Weights of a small transformer language model.
Size: 15 layers, width 192, 2 heads of 96, MLP 768 SwiGLU, vocabulary 8192, 10.5M parameters.
Each number is 128 + 24 x the weight over its row's rms, rounded and kept within 0 to 255. Layers, rows and columns count from 0. The size above them is the row's rms in percent of the matrix's.

# layer 12 MLP up, 768x192, rms 0.19, rows 503-548, columns 96-143
size [ 99  99 111  92 106  77  82 110  98 103 100  89  89 104 122 103 105 103 101  89  96  92 113  57  94 105 104  98 107 112  88  92 105  80  98 104 109 101  96  94  88  92  94  82 107 103]
[[111  94  76 124 114 108 154 126  96 138 131 116 165 143 143 175 111 119 155 134 133 144 131 162 143  98 140 118 120 136 129 141 147 160 126 156  85 102  80 113 114 179  99 122 120 148 149  92]
 [120 121 181 143 140 120  98  91 119 172 156 126 140 109 119 125 121 111  95 141 132 134 119 123 113 131 109 128 123 136 135 109 137 149 110  97 135 104  92 128 106 175 143 131 136 157 145 140]
 [159 112 101 129 171 126  96 124 112 141 164 122 141 125 110 142 134 115 144 145 101 135 128 151 144 125 155 153 126 145 117 105  92 146 141 140 148 122  84 138 154 158 137 108 137 148 126 108]
 [ 99  93  88 151 138 113  99 116 150 114 134 144 124  81 139 147 108 138 137 144 152 132 106  98 147 123  97 144 132 131 155 139 128 105 122 115 175  98 123 134 101 133 168 126 145 124 107 117]
 [119  93 108 151 142  95  99 134 131 167 163 157 103 149 130 112 116 150 117 157 130  70 147  77  89  88 182 123 142 106 118 136 165 124 110 124 154  98 137 105 113 133 140 159 141 134 112 153]
 [128 127 160 156 104 112 123 160  99  88 136 118 100 147  87  98 185 113 135  73 103  93 140 109 135 145 166  95 105 152 140 104 122 192 117 156  98 122 141 163 118 114 136 102 149 145 175  79]
 [160 119 142 138 116 148 127 132 141 114 119 112 164 113 138 149 136 136  87  81 113 114 175 146 158  97 115 149  97 122  97 117 134 155 116 143 149 119 131 146  92 127  82 138 153  93 151 132]
 [157 151  88 154 120 129 154 102 101 132 110 134 136 143 106 106 126 142  89 117 137 134 114 121 124 114 127 156 146 137 154 103 103  84 120 144 142 134 121  84 141 169 144 133 149 161 151 154]
 [148 102 116 127 111 119 135  88 127 115  97  82 110 112 118 145 112 111 136 100 101 120 140 115  90 129 145 136 117 119 112 134  95 156 129 125 133 111 166 145 126 144 119 104 104 132 120 146]
 [146 148 139 115 147  74 132 124  87 138 112 140 135  97 164 137 110 129 142 129 123 118 140 129 116  73 117 123 125 102 112 106 146 143 130 126  79 131 136 164 113 144 106 130 126 114 117 146]
 [122 106 125 129 107 122 136  98 118 136 145 139 155 136 134  96 111 133 164 113 133 161 101 126 187 113 118 120 126 171 113  97 118 176 144 152 162 132 140 173 145 123 163 139 146 125 142 114]
 [148 153 182 106 149 109 154  85 100 158  90 132 150 122 172 137 132 174 156 137 139 155 150 125 137 149 119 143 144 112  98 157 134 113 128 123 146 124 159 138 117 140 176 136 104 124  99 126]
 [180 129 126 135 112 101 104 120 114 131 177 165 130 143 119  83 129 128 156 117 140 155 113 177 140 108 141 162  90 116 134 145 144 119 120 108 162 140 114 129 142 144 117 134 110 124 114  86]
 [120 106 116 123  99 130  97 136 131  94 155 141  98 124 128 112 136 151 141 115  99 121 164 145 115 155  95 117 173 156 140 130 126 147 122 115 168 158 125 125 143 136 121 131 154 170 123  99]
 [157 110 130 142 151 193 127 145 154 111 144 128 110 125 124 108 109 145 170 130 126 110 172 129 139 158 160 151 135 124 174 138 146 102 130 129 125 140  98 109 134 139 112 106 159  98 117 103]
 [130 141 129 130 144 139 101 178 106 170  87 150 138 106 129 148 127 119 142 164 130 103 149 114 100 120 153 118 119 143 115 104 119 118 127 115  98 124 136 139 137 110 156 152  60 146 142  86]
 [119 181 106 165 158 123 119  75 102 109 137 101 103 151 115 174 141 129 110 132 125 154 151 128 129 115  97 157 115 109 120 104 142 114 132 159 102 127 108 131 134 143 101 148 151 110 123 113]
 [127 159 143 138 126 103 131 127 123 184 139 110 127 120 139 119 121 152 145 138 136 103 107 138 111 120 121 113 146 185 101 111 182 119 124 157 134 124 119 130 112 163 147 105 145 127 127 144]
 [149 109 147 119 120 165 128 144  92 112 142 179 177 121 167 160 140 103 113 118 105 120 125 145  96 108 113 162 138 118  86 145 160  94  98 102 132 134 138 126 138 149 136  94 110 129 116 126]
 [144 119 135 146 119 114 141 114 120 146 112 142 164 131 165 200 174 109 153 114 115 139 124  98  91 135 159 148 152 143 137 147 144  84 168 148 138 171 110  75 137 138 111 149 103  95 121 120]
 [219 126 102 174 166 168 129 117 153 144 134 140 173 110 130 155  98 162 108 107 154 151 118 185 121 165 138 106 150  94 136 109 153 124 139 161 139 106 120 110 108  98 134 172  85 159 132  96]
 [130 140 146 153 120 101 101 119  94 133 129 100 104  97 120 107 124 138 116 173 130 137  86 129 103 121 103 132 167 105 145 154  92 143 101  85 196 144 142 107  85 116 153 165 144 108 114 115]
 [113  98 138 129 135 110  78 126 126 123 134  93 161 143 148 126 126 132 167 112 151 113 134 118  75 171 118 177 164 166 128  84 110  93 142  98 108 112 145 160 136 121 134 126 100 128 138 175]
 [ 80 129 132 160 146 128 146 112 170  66 127 119 149 118 166 121 140 129 114 136 139  89 109 168 147 160 149 131 117 149  91 162 126  92 128 174 133 108 107  88 116 134 144 179 133 138 123  92]
 [ 97 136 112 125 124 141 103 166 129 131 138 104  90 146 145 125 139 104 120  88 161 143 104 144  88 128 101 186  64 171 131 121 128 112 155 119 119 157 148 156 125 123 148 117 119 155  75 105]
 [ 97 119 127 114 126  98 125 153 102 132 154 144 114 121 132 156 129 115 101 120 115  86 150 141  62 103 149 135  96 133 146 118 144 129 146 113 116 112 126 129 129 129  88 116 165 116  93 153]
 [ 98 154 128  93  81 117 183 139 136 135 104 150 113 131  89 104 114 135 123 144 119 115  95 145 140 128  83 130 148 148 107 143 167 122 115  98 135 144 113 118 112 123 127 121 153  85 131 119]
 [ 89  94 118 126  80 144 106 101 177 147 131 169 139 157  81 144 178 145 105 148 161 131 110 122 100 132 125 149 177  92 143 100  93 166 175 104 126 144 121 114 159 122 136 113 134 106 150 150]
 [132 128 145 125  91 118 133 134 136 147 122 111 136 134 111 162 138 115 164 112 165 132 133 147 119 147 131 128 129  75 134 110 116 138  82 174 112 138 112 113 105 126 152 144  86 161 102 113]
 [169 160  84 155 117 107 116 151 146 148 148 113 183 147  93  88 145 101 103 115 111 102 147  96 139 156  92 134 163 143 119 146 152 102 153 156 142 121 111 144 151 161  89 117 107 124 104 155]
 [137  95 148 125 108  90 158 109  76 125 179 123 126 117  83 101 131 114 111  99 139 136 130 132  93 160 108 153 138 118 116 133  76 107 116 129 143 125 121 129  85 115 166 110 108 143 113 124]
 [ 99 114 132 192 147 117 132 165 130 109 161 133 129 143 127 129  94 142  84  94 157 136 104 123 182 138 121 146 156 111 115  90 159 127  97 110 105 129 124 130 119 119 156 122 104 169 104 130]
 [113 141 121 130 137 103 126 122 118 110  94 153 130  96 128 155 163 115 136 138 127 152 137 120  88 127 121 119 131 161 144 141 187 123 161 148 151 101 126 119 180 118 123 158 134  98 111 174]
 [ 97 138 173 119 115 117 110  94  89 153 131  96 139 111 154  76 119  97 110 141 140 161 185 106 113 144 113  89 170  99  96 111 117 114 108 167 167 173 161  88 119 142 147 133 118 134 160 123]
 [134 121 143 112 162 136 124 109 112  99  86 120 118 125 112 119 147 127 146 116  80 131  93 143 115  72 114 114 118 136 105  84 124 129 132 124  82 163 130  80 138  91  97 101 161 173 113 101]
 [142 154 114 106 133 128 107 119 156 129 124 128 140 110 101 148 114 172  93 128 106 157 153  85 133 146 129 128 165 131 134 119 131 162 138  94 128 158 164 122  99  95 105 162 140 118 121 117]
 [126 128 124 141 160 119 151 186 125 127 141  90 123 151 120 129 119 107 105 163 164 131 135 108 145 158 173 115  87 105 125 120 129 135  93 157  74 117 135 156 128 103  95 121 170 116 140 118]
 [138 149 141 101 126 113  96 120 147 129 105 118 155 126 139 106 133 136 133 111 124 168 119 150 109 118 106 160 131  91 140 152 119  85 105 137 104  80 168 110  97 104 116 148 134 122 166 147]
 [166 154 120 108  76 129 102 137 151 110 171 168 102 116  82 102 129 143  94 127  85 161  99 143 127 158 157 145 135 156 144 140 195 172 104 155 131 105  99 124 135 130 101 139 123  92 114  87]
 [165  88 113 126 134 120 185 163 142  98 124 119  87 125 165 160 131 154 123 118 185 133 127 144 127 173 145 128 127 101 136 160 130 141 147 103 137 132 172  92 145 110 134  90 171 136 130 147]
 [142 137 131 177 106 135 145 173 134 129 119 111 159 147 127 160 170 127 148 153 126 130 163 102 109 104 148 143 134 124 127 123 114 145 122  82 137 154 147 110 145 182 121 148 170 142 119  86]
 [136 136 174 171 175 132 124  98  85 128 144 118 152 145 108 125 115 158 132 125 104 115 131 122 125 116 150 154 132 113 131  79 126 125  97 145 114 108 136 143 116 145 145 150 159 124 118 113]
 [139 107 140 173 147 136 136 133 195 152 162 140 110 123  97 107 152 108 110 114 144 101 130  97 142 137 150 103 145 154 157 121 127 123 119 113 147  87 165 107 148 143 114 137 148  70 142  92]
 [137 129 115 130 133 125 144  85  99 136  95 153 123 100 136  84 134 113 139  95 121 122 167 153  92  65 146 141 156 129 174 155  99 109 154 146  88  78 157 110 126 140 159 138 144 112 128 122]
 [109 122 127 140 149 116 112 120 107 115 146 132 160 131 155 105 131 130 130 141 119 169 150 169 167 147  63 117 115 123  90 133 129 114 116 119 113 129 165 106 114 156 106 137 126 160 155 129]
 [ 65 148 104 129 148 113 152  92 130  87 151 150  87 157 157 115 137 146 100 187 141  93 151 124 190 130 178 123 155 127  81  82 129 154 151 144 127 150 149 160 101 109 143 116 159 111 144 170]]
# layer 12 MLP down (transposed), 768x192, rms 0.0461, rows 503-548, columns 96-143
size [ 95  94 110  88 105  80  91 112 100 105  94  88  93 100 111 101 112 108  97  99  98  93 100  82 103  95  99  94 104  99  90  97 103  89  91 103 101  99 103  94  84 104  94  94 101 108]
[[176  93 141  91  79 130 148 121 110 114 143 118 136  94 113 171 107 160 144 148 188  98 113 119 106 157 128 158 126 143  86 157 126 123  93 187 173  93 116 125 120 157 131 180 136 113 118 105]
 [100 159  96 144 130 100 118 120 148 135 170 160 121 124  97 101 112 151 121  93 110 158 109 200 187 126 119 160 102 155 137 100  72 117  99 104  90 137 147 130 143 123 118 127 121 113 174 167]
 [131 132 107 142 150 116 136  86  94  97 122 135 109 140 114 136 125 138 121  99 111  99 154 148 104 193 109 134 141 127 100 104 129 123 132 114 120 110 148 109 117 122 128 131 122 114 130 116]
 [199 107 158 109 178 132 150 139 103 145 117 128 124 146 142  97 180 149 131 144 144 133 118 154 114 150 176 162 108 132 113 120 114  84 151 119 125 123 117  94 124 136 152 144 156 131 124 110]
 [164 101 118 133 129 118 167 132 145 116 129 124 134 158 141 138 118 129 138 101 134 146  75 167 158 162 101 176 112 169 113 120 113 141 109 163 153 119 182 112 134 127 126 147 129 112 100  85]
 [ 99 108 141  97 155 138 151 115 106 142 122 133 129 103 139 136 125 121 118 223 160 121  87 163 123 131 125 118 152  91 150 131 145  95 147 128 121  88 120  90 150  81 123  99 160 144 103 159]
 [174 152 104 143 134  98 142 116 133 113 118 134 119 155 122 129 128 140 107  97 101 135 125 131 143 132 111  86 177 148 127 183 164 128 122 111 138 140 128 189 135 103 147 185 132 120 113 123]
 [ 66 136 117 177 122 142  73  96 121 143 148 116 118 104 150 133 128 153 131 148 127  87 117 147 146 107 152 128 131 152 121 119 108 116 193 141 142 183 112 123 106 165 115 138 140 126  91 162]
 [161 107 119 119 162 128  96 165 148 126 174 133 160 158 150 126 128 103 152 108 137 106 132 119 155 141 134 157 145 138 109 105 149 105 119 161 135 106  71 168 166  91 144 143 136 129 178 103]
 [138  86 106  94 120 126 151 149 114 129 146 126 125 118  97 128 165 136 112  95 105 137 189  95 116 162 128 163 140 129 122 129 123 127 152 112 116 125 152 120 114 145 168 132 151 135 126 112]
 [187  99 143 101 133 111  99 141 131 164 102 108 168 122 133 155 119 142 130 135 129 161 119  98 106 118 137 143 139 141 152 155 140  97 140  57 108 113 146  97 152 116 149 119 148 148 169 144]
 [120 121 108 148 153 143 110 142 139 115 150 155  87 133 117 143 105 111 104 131 118 119 125 105 152 172 139 105 135 107  94 128 144 108  97 103 169  95 143 150 132 110 124 128 104 102 111 120]
 [ 86 104  92  90 123 134 103 145 123 152 115 125 120 144 127 133  79 131 117  99 174 152 130 107 136 101 122 128 115 174 181 153 145 124 166 148 145 176 117 151 127 114 144 149 128 158 107 124]
 [136  89 103 156 145 139 125 124 117 154 128 157 102 123  92 129 152  96 129 138 112  84 101 144 113 108 110 119 115 194 119 132 122 140 122 116 122 113 119 150 116  97 123 155 154 106 145 159]
 [ 95 155 132 127 136 173 149 151 129 124 137 134 138  90  96  91 170 149 149 168  99 131 100 162  90 114 136 102 150  93 137 124 124 105 124 120 121 126 130 120 177 174 169 118  92 116 142 104]
 [168  95 100 148 166 138  91 153 124 153  77 129 139 144 117 152 149 147 151  96 120 118 119 131 104 133 109 168 108 181 139 143 149  96  71 130 132 152 153 130 111 107 103  98 133 129 167  91]
 [ 96  93 138 179 167 154 130 161 133 119 127 139 137 166 127  93 152 134 140 115 136 162 122 128  82 140 165 135 127 106 121 172 110 118 102 151 109 147 119 138 150 127 164 131  93 101 152 135]
 [111  76 119 135  97 121 142 149 147 188 120 122 149 122 128 111 107 114 138 156 166  67 145 115 131  99 164 158 153 160 163 148 110  78 146 131 115 137 141 110 176 108 116 138 110 144 141 120]
 [ 91 161  77 165  80 151 115 117 164 112 154 103 111 151 139 129 165 129 114 143 147 123 135 121 156 108 122 171  89 115 165 127 118 115 125 117 101 146 112 128  98 114 132 133 116 107 120 142]
 [150 145 120 140 161 125  95 129 148 137 131 167 115 150 100 119 161 155 133 172 138 102 171 138  80 119 138  82 177 129 113 156 139 125 124 101 146 104 119 145  75 136 120 142 106 133 111 118]
 [171 147 107 128 165 132  94 148 151 123  99 121 107 128  97 125 121 174 114 123 186 151 141 142 139  59 127  79  92 132 142 136 125 147 156 150 147 118 167 105 134 162 130  97 148 113 141 141]
 [111 170 163 148  90 114 165 112 110 157 103 128 160 147 155 142 113 119 119 113 147 120 138 100 146 124  88 103 141 142 113 136 132 157 184 176 131 120 142 137 166 121  94 119 145 122 107 129]
 [108 146 152  95  98 142 110 179  98 135 117 113 100 164 104 112 111 146 125  97 138 112 134 148 151 125  98 134 134 103 154 107 157 110 140 135 110 183 120  91 106 125 130 112 130 143 143 163]
 [125 126 124 171 124 123 138 136 126 137 133  85 125 109 150 110 159 167 162  95 126  82 146 139 149 114 127 152 118 111 113 114 132 112 119 129 112 147  74 142 105 118 129 121 142 160 100 131]
 [138 138 115 154  93 117 117 122 118 131 121 149 111 125 106 146 140 144 138  67 113  94 113  81  72 108 124 124 100 134 148 149 104 121  91 136 115 133 129 112 143 110 114 119 115 126 100 138]
 [ 77 111 150 167 109 194 154  46 121  90 174 138 110 104 131 116 116 126 147 108 140 135 133 127 138 105 119 153 113 161 133 107 146 108 100 168 116 149 133 149 117 120 128 143 132 113 163 111]
 [137 105 142 123  88 110 138  91 115 144 139 118 169 135 151  99 112 136 135 151 125 126  79 140 108 121 125 152 144 135 117 115 164 129 112  87 141 100 116 110  88 119 120 159 124  96 113 110]
 [ 97 154  99 103 131 162 137 112  74 123 107 133 120 127 124  78 140 152 120 149 132 152 118 120 136 116 161 125 104 119 152 151 174 158 149 156 108 163 125 149 159 114 105 171  91 139 155 117]
 [134 176 161 157 134 127 103  98 124 106  72 163 112 165  90 143 145 130 142 100 134 154 119 127 131  79 116  92 130  94 129 110  77 101  82 145 160 129 112 125 121 114 117 111 162 107 120 114]
 [140 131 131 151 102 124 112 112 143 167 141 185 137 110 121 125 108 118 121 117  95 144 172  98 126 177 145 147 123 113  84  93 118 111 149  90 148 183 120 128 111 150 152 129 162 132 128 139]
 [126 146 135  96 180 139  67 172 166 112 106 137 157 142 165 169 113  95 132 114 146 147 132 111 136  94 148 123 144 112 135  94 143 169 125 128 123  98 145 128 162 132  99  90 147 104 136 160]
 [248 146  91 114 145 142 161 105 108 116 127 129 189 132 152 139 117 131 153 134 128 113 127 143  95 132 121 140  99  89 192 108 137 152 116 116 134 135 110 135 115 177 104 108 129 123 138 111]
 [109 170 102 163 116  93  88 127 146 109 142  62 128 106  98 138  75 114 136 102 130 154 122 136  98 132 119 119 170 155 172 174 133 150 107  98 128 160 138 138 122 124 126 105 111 119 148 133]
 [ 62 177 103 128  99 151 164 140 125 149 109 106 137  96 128 139 119  99 148 153 129 137 167 117 153 149 193 162 130 110 111 104 115  96 135 162 118 142 125 132 147 138 162 114  96 139 116 107]
 [120  86 111  82  94 175 163 110 128 134 178 126  97 116 152 120 122 124 125 146 100 113 127 124 111 169 136 122 139  94  91 127  79 133 122 133 140 101 140 127 139 144 147 154  90 109 108 118]
 [133 117 155 118 130 113 142 132 151  90 116 157 123  93 156 167 139 182 100 101  99 132 146 141 162 132 148 142 110 155 134 175 135 103 110 166 134 127 106 133  84 120 118 106 116 126  84 112]
 [121 130 147 132 112 127 139 158 120 147  99 145 170  97 146 112 141 142 164 158 133 118 102 100 111 124  71 147 200 125 123 131 148 130 112 107  76 103  89 133 112 116 105 113 149 151 142 140]
 [151 155 172 165 108 154 105 151 110 102 128 126 141 111 129 156  93 174 117 110  77 137 127 114 129 111 183 150 125 154 155  79 111 141 135 119 109 119 137 135 129 127 137  94  85 125 100 124]
 [136 161 182 136 126  77 110  99 137  97  99 108 172 126 104 112 133 123 108 149 154 113  92 114 106 119 147 144 121 157 135 117 116 121 157  77 160 131 138 145 146 106  84 114 197 107 117 148]
 [ 94 128 176 135  77  82 140 123 130 127 116 130 128 137 103 127 128 120 136 137  93 124 124  87 168 151 144 116 139 147  81 134 127 152 140 120 120 127 121 139 139  98 117  91 132 120 124 122]
 [ 93 109 136 148 161 121 152 113 115 111 114 128 131 116 146 125 118 129 120 146 137  95 123 120 129 108 165 119 101 169 126 109 117 111 131 127 140 100 130 132  99 130 154 128 107 111 173 140]
 [120 135 111 146 121 110 170 110 134 158 116 152 172 116 102 138 126 153 158 113 127 152 134 116 131  89 114 122 109 155 177 115 150 122 169 136 150 170 151 108 146 176 110 159 133 128 148 123]
 [ 83 144  91 148  79 138 101 155 100 161 133 202 123 140 159 110 108 126 112 119 172 152 144 134 136 123 168 138 123 133 116 124 104 117  99 148 130  97 131 144 119 110 112 144 108 116  99 126]
 [147 146 129  75 140 142 136 152 122 141 115 162 125 149 161 142 102 137 110 120  89 136 109 175 153 157 133  90 152 119  57 109 119 113 145 126 149 149 123 155 136  82 147 138 112 137 111 125]
 [121 119 146 116 114 118 151 124 105 103 136 144 118 140 158 143 103 127 151 176 124  88 124 121 121 145  71 142 129 131 190 156  98 137 117 117 159 106 169 156 125 165 143 179 139 111 121 134]
 [107  96 145 153 130  83 108 101 155 115 149 111 153 120 101 116 130 118 114 114 109  74 170 124 137 126 142 156 110 134 143 107 118 137 139 162 113 130 115 115 131 140 114 166 131 134  44 122]]
# layer 12 MLP gate, 768x192, rms 0.193, rows 504-549, columns 96-143
size [ 97 109  79 107  67  77 115 105 104  93  90  87 105 110 101 103 111  99  91  92  83 104  77 102 103  95  93 103 117  85  90 107  77  89  97 110  99 102  95  78 100  87  75 108 111 110]
[[108 114 142 142 167 109 119 124 134 115 100 145 124 128 138 140 135 134 118 157 150 148  98 103 149 112 117 108 105 123  66 113 163 119 174 109 150  82 150  84 151  99 151 134 164 154 155 100]
 [125 136 119 134 121 142 163 120 138 140 183 124 113 153 123 124 144 136 148 115 151 119  91 151 115 108 126 150 131 137 144 143 141 168 131  98 133 104 165 121 192 104 112 157 159 107 106 158]
 [147 112 140  86 112 159 113 108 136 111 127 147 122 118 142 156 126 130 141 138 101 134 137 107 119 172 160 142 148  69 105 173 157 175 153 168 113 127 115  97 142  93 112 135 113  91 140 129]
 [103 144 103 148 158 152 149  96 116 162 124 130 154  95 145 144 149 176 116 120 121 118 129 105 124 128 148 134  95 123 134 153 132  82 119  96 114 121 137 156 108 153 140 145 153 103 124 144]
 [156 120 111 132 141 141 127 138 108 134 111 137 132 138 162 155 129 135  91 145 115 122 135 131 137 139 122 182 147 101 143 118 137 125 126 135 115 148 105  99  84 151  97  90  85  89  87 151]
 [157  89 169 106  90  88 120 146 166 150 121 112 124 121 164 159 137 157 145 141 154 122 165 137 157  90 135 157 113 125 117 154 181 113 102 118 127 127 150 119 139 133 146 104 101 118 111 182]
 [149 146 105 156 161 132 106 117 132 139 139 107 132 129 127 123 151 123 152 112 111 140 103 112 102 105 112 127 154 137 137 120 121 138 179 124 106 106 100 112 138 144  86 103 120 132 136 125]
 [140  95  97 102  85  98 133 158 190 114 146 171 119 112 126 125 133 149 150 143 104 138 112 122 151 108 143 112 136 111 164  98 123 134 175 131 126 105 114 135 145 135 119 149  74 156 128 104]
 [125 103 115 146 106 168 113 136 113 157 134 119 126  80  90  83 158 121 127 104 135 146 101 158  87 150 146 119 146 117 116  85 110 139 139 120 130 125 182 135 112 113 155 125 106 105 106 158]
 [161 153 128 149 154 115  97 183 127 142 127 107 134 135 148  91 134 114 152 168 106 117 179 162 145 125 111 115 120 117 169  78 158 125 131 142 155 128 107 153 161 112 122 139 125 123 161 103]
 [178 171 173 156  71 118 133 141 113 161 143 121 190  93 150 108 116 123 143 193 131 133 128 125 121 134 166  86 128 166 140 159 110 140 178 109 131 139 165 175 112 147 145 128 141 118 161 115]
 [152 114 139 126 156 144 108 129 190 102 124 147 119 102 156 154 169 137 142 123 102 139  78  81 115 189 116 150  86 115 153 108 161  93 123 120 138 142 121 106 135  87 125  94 129 133 144 144]
 [118  98 150 100 112 165  64 122 101 104 161 139 130 106 132 135 175 147 131 100 137 131 111  87 159 126 153 144 142 105 119  85 136  85 115 116 152 150 203 113 109 101 140  80 136 170 119 134]
 [143 181 151 144 113 172 128 116 119 143 128 131 161 119 132 107 141 124 150 115 121 128 154 123 125 110 134 130 148 132 148 107 145 121 102 145  93 114 128 107 167 146 153 126  92 151 154 102]
 [166 142 175 159  89 153 124 102 139 149 172 150 122 168 134 149 185  69 102 145 139  84  83 134 128  99 166 160 132 101 156 124 129  97 131 119 106 173  65 107 123 137 133 162  97 161  99 102]
 [116 156 139 116 144 153 130 130 177 128 134  83 150  99 107 121 124 154  78 123 104 107 103 143 128 134 140 143 186 110 105 101 139 120 128 135 118 103 145 130 129 145 113 145 130 167 121 126]
 [146 123 142 159 157 134 137 147  77 135 106 101 110 120 128  94 105 132 164 122 157 146 166 125 157 115 133 127 159  96 103 161 109 113 151 121 138 140  97 112 145 145  92 129 140 103 155 126]
 [ 83 115 161 126 175 105 120 148 116  94  87 144 131  79 138 110 173 120 132 122 137 115  95 160 145  99 135 162 141 140 116  99 141 133 160 144 153 110 123 131 140 134 139 127 146 150 146 118]
 [146 127  97  93 114 154 127 146 120 118 128 110 126 141 121  85 145 168 115 130 125  97  97 122 130 125 175 136 114 120 131 115  99 136 100 118 114  93 105 153  68 158 115 141 127 167 125 130]
 [164 120  71 121 126 130 126 109 171 143 100  83 113  84 141 160 176 106 137 123 125 136 165 135 150 107 110 111 129  98 114 145 142 128 137 183 149 147 134 125 113 130 140 136 150 122  90 128]
 [135 139 101 132  76 172 123 125 120 137 127 116 151 131 106 120 119 123 152 136 131 130 147 116 114 130 124 115 135 116 132 124 131 168 140 163 140 110 124 127 154 129 189 127 102 109 127 156]
 [140 118 159 137 111  88 129 106 118 144 147 126 100 163 104 126 111 150 163  94 129 129 139  89 140 115 123 138 145 135 157 150 128 132 139 126  88 107 171 119 154 101  78 134 106 116 154 125]
 [ 77 141 141 119 114 128 116 121 100 132 135 129  83 130  74 140 137 126 141 105 112 146 146  98 102 152  74 147 161 100 154  64 114 160 116 121 124 128  94 166 143 100  79 116 143 124 105 136]
 [171 152 100 154 130 113  95 153 155 108  93  95 104 127  83 141 114 161 166 117 150 158  98 140 157  79  96 154 120 137 154 151 125 110 124  97 146 139 156 144 149 125 157 142 119 121 104 132]
 [123 121 145 156  91 128 118 112 140 122 126 163 135 121 133 134 109 112 105 128 113 112 171 120 119 124 137 140 118  94 130 110 152 114 148 184 127 118 109 131 204 122 110 130 130 129 118 121]
 [157 130 130 117 126 128 174 109 125 130 123 132 162 137 143 110 119 152 154 107 182 101 119 130 172 113 120 116 143 123 173 107  74 151 136 120 132 142 133 125 168 125 153 119 100 105 118 162]
 [143 128 107 130  98 161 157 140 135 125 101 114 132 148 118 123 126 131 161  94 155 125 105 135 114 133 139 139 125 115 139 134  97 148 120 141 125 124 144 103 123 130 130 151 125 128 118  82]
 [143 156 183 143 138 154 117  98 105 153 142 117 124 147 126  99 103 174 114 133  76 139 121 155 115 131 111 100 169 142 125  76 141 147 115 131 181 143 131 140 150 156 102 148 106 122 135 116]
 [142 164 129 123  82 133 108  97 135 131 114  87 120 166 130 114 116 132  98 141  89 126  89  96 139 137 106 151 146 135 170 119 165 138  99 143 158 137 141 140 132 139 109 159 126 158 133 150]
 [130 140 174 116 143 133  87 155 140 136 136  97 151 113 173 138 140 111 116  91 158 191  91  93 136 115 137 147 144 136  98 143 122 135 132 140 112 129 144 106 169 108 103 139 163 156 125 117]
 [141 156  85 179  80 118 130 123 154 106 146 130 134 123 134 141 111 142 140 155 153 128  92 119 162  88 141 117  79 123 130 143 108 141 118 166 147 143 122 110 141 117 130 154 136 115 127 134]
 [120 135 141 160 141 161 111 138 144 116 116 149  87 130 158 114 141 134 144 111 136 130 135 110 119 105 142  85 116 149 152 143 122 106 111 152 175 135 108 162 150 132 133 105 109 127 132 139]
 [125 136 117 114 111 142 142 109 125 138 121 127 107 145  83 137 129 159 129 161 119 141  80 116 126 140 118 153 117 150 146 125 134 175 117 155 120  91 122 157 145 101 144 147 152 115 129 169]
 [146 148 147 147 108 134 123 143 147 147 102 120 164 162 155 171  87 153 114 132  93 109  90 146 121 118 125 188 147  87 141 130 123 159 139 138 108  96 116 134 110 126 108 116 104 153 132 156]
 [114 143 115 152 147 161 162  80 152 119 127 153 152 149 105  85 111 143 136 115 129 105 109 127 118 137 169 130  93 120 187 100 119 141 120 103 133  97 144 108 166 163 135 135 149 119  87 103]
 [100 107 110  98 125 178 109 128 110 127  97 154 134 114 129 117 151 132 102 137 149 120 113 136 111 122 101 126 111 101 125 158 110 154 106 108 142 152 148 121 139 163  92 118  92 122 132 135]
 [ 82 110 122 116  81 126 110 137 157 132 142 111 118 143 154 143 146 166 123 130 108 125  95 122 112 150 118 115  92 153 148 118  98 144 161 135  61 105 122  97 148 132 124 129 213 110 118 147]
 [184 106 100 141 114 114 174 111 141  94 158 124 110 141 112 165 138 161 168 151 142 121 150 115 187 101 152 131  78 153 120 131 134 127 131 129 136  95 145 134 133 153 132 142  93  90 115 142]
 [125  81  99 188 135  85 119 136 102 105 118 158  83 112 116  94 148 144  87  82 147 106 129 141 111 126 127 154 138  99 158 112 159  83 131 120 147 106 112 168 125 178 155 177 178  91 134 102]
 [161  97 146 115 100 164 167 140 157 157  99 129 133 115 110 132 141 138 150 103 199 106 115 128  93 138 123 160 134 203 114  89 199 113 142 149 162 171 129 152 126 129 132 125 130  88 154 122]
 [135 110 151 142 141 107 130 141 154  80 114 134  97 126 132 109 133 101 210 168 120 134  98 136 106 129 147 120 112 131  95  88 124 139 122 171 152 127 123  96 136 150 154 145 121 123 156 117]
 [ 99 101 135  82 106 120 108 155 171 148 130 125 157 128 148 132 132 100 122 123 145  96 173 114 119 149  91 144  93 121 145 137 138 110 154  90 177 130 112 117 115 185 123 112  89 131 148 117]
 [127 115 107  76 118 141  54 142 126 112 139 122 120 191 138 143 104 121 117 155 128 158 128 156  99 111 113 125 148 149  83 129 142 153 145 130 145 173 119 136 121 119 126 108 182  76 187 141]
 [102 121 106 130 140 134  94 132 149 152 168 122 149 123 143 118 128 121 130 128 164 110  98 146  93 108 150 132 134 130 138 177 119  65 112  97 101 125 115  91 100 122 155 146 101 121 166 141]
 [165 121 144 138 115 185 126 111 150 122 107 113 141  96 137 159 110 104 100 139 150 120  90 122 114 141 144 127 147 146 126  78 124 131 160 150 144 119 153 145 129 142 103 111 142 128 101 124]
 [163 104 142 149 139 141  73 146  91 113 153 142 120 111 156 106 119 107 138  62 121 112 146 111 144 149 123 158 152 120 137 157 158 156 121 168 131 129 140 132 153 122 103 122 100  96 117 132]]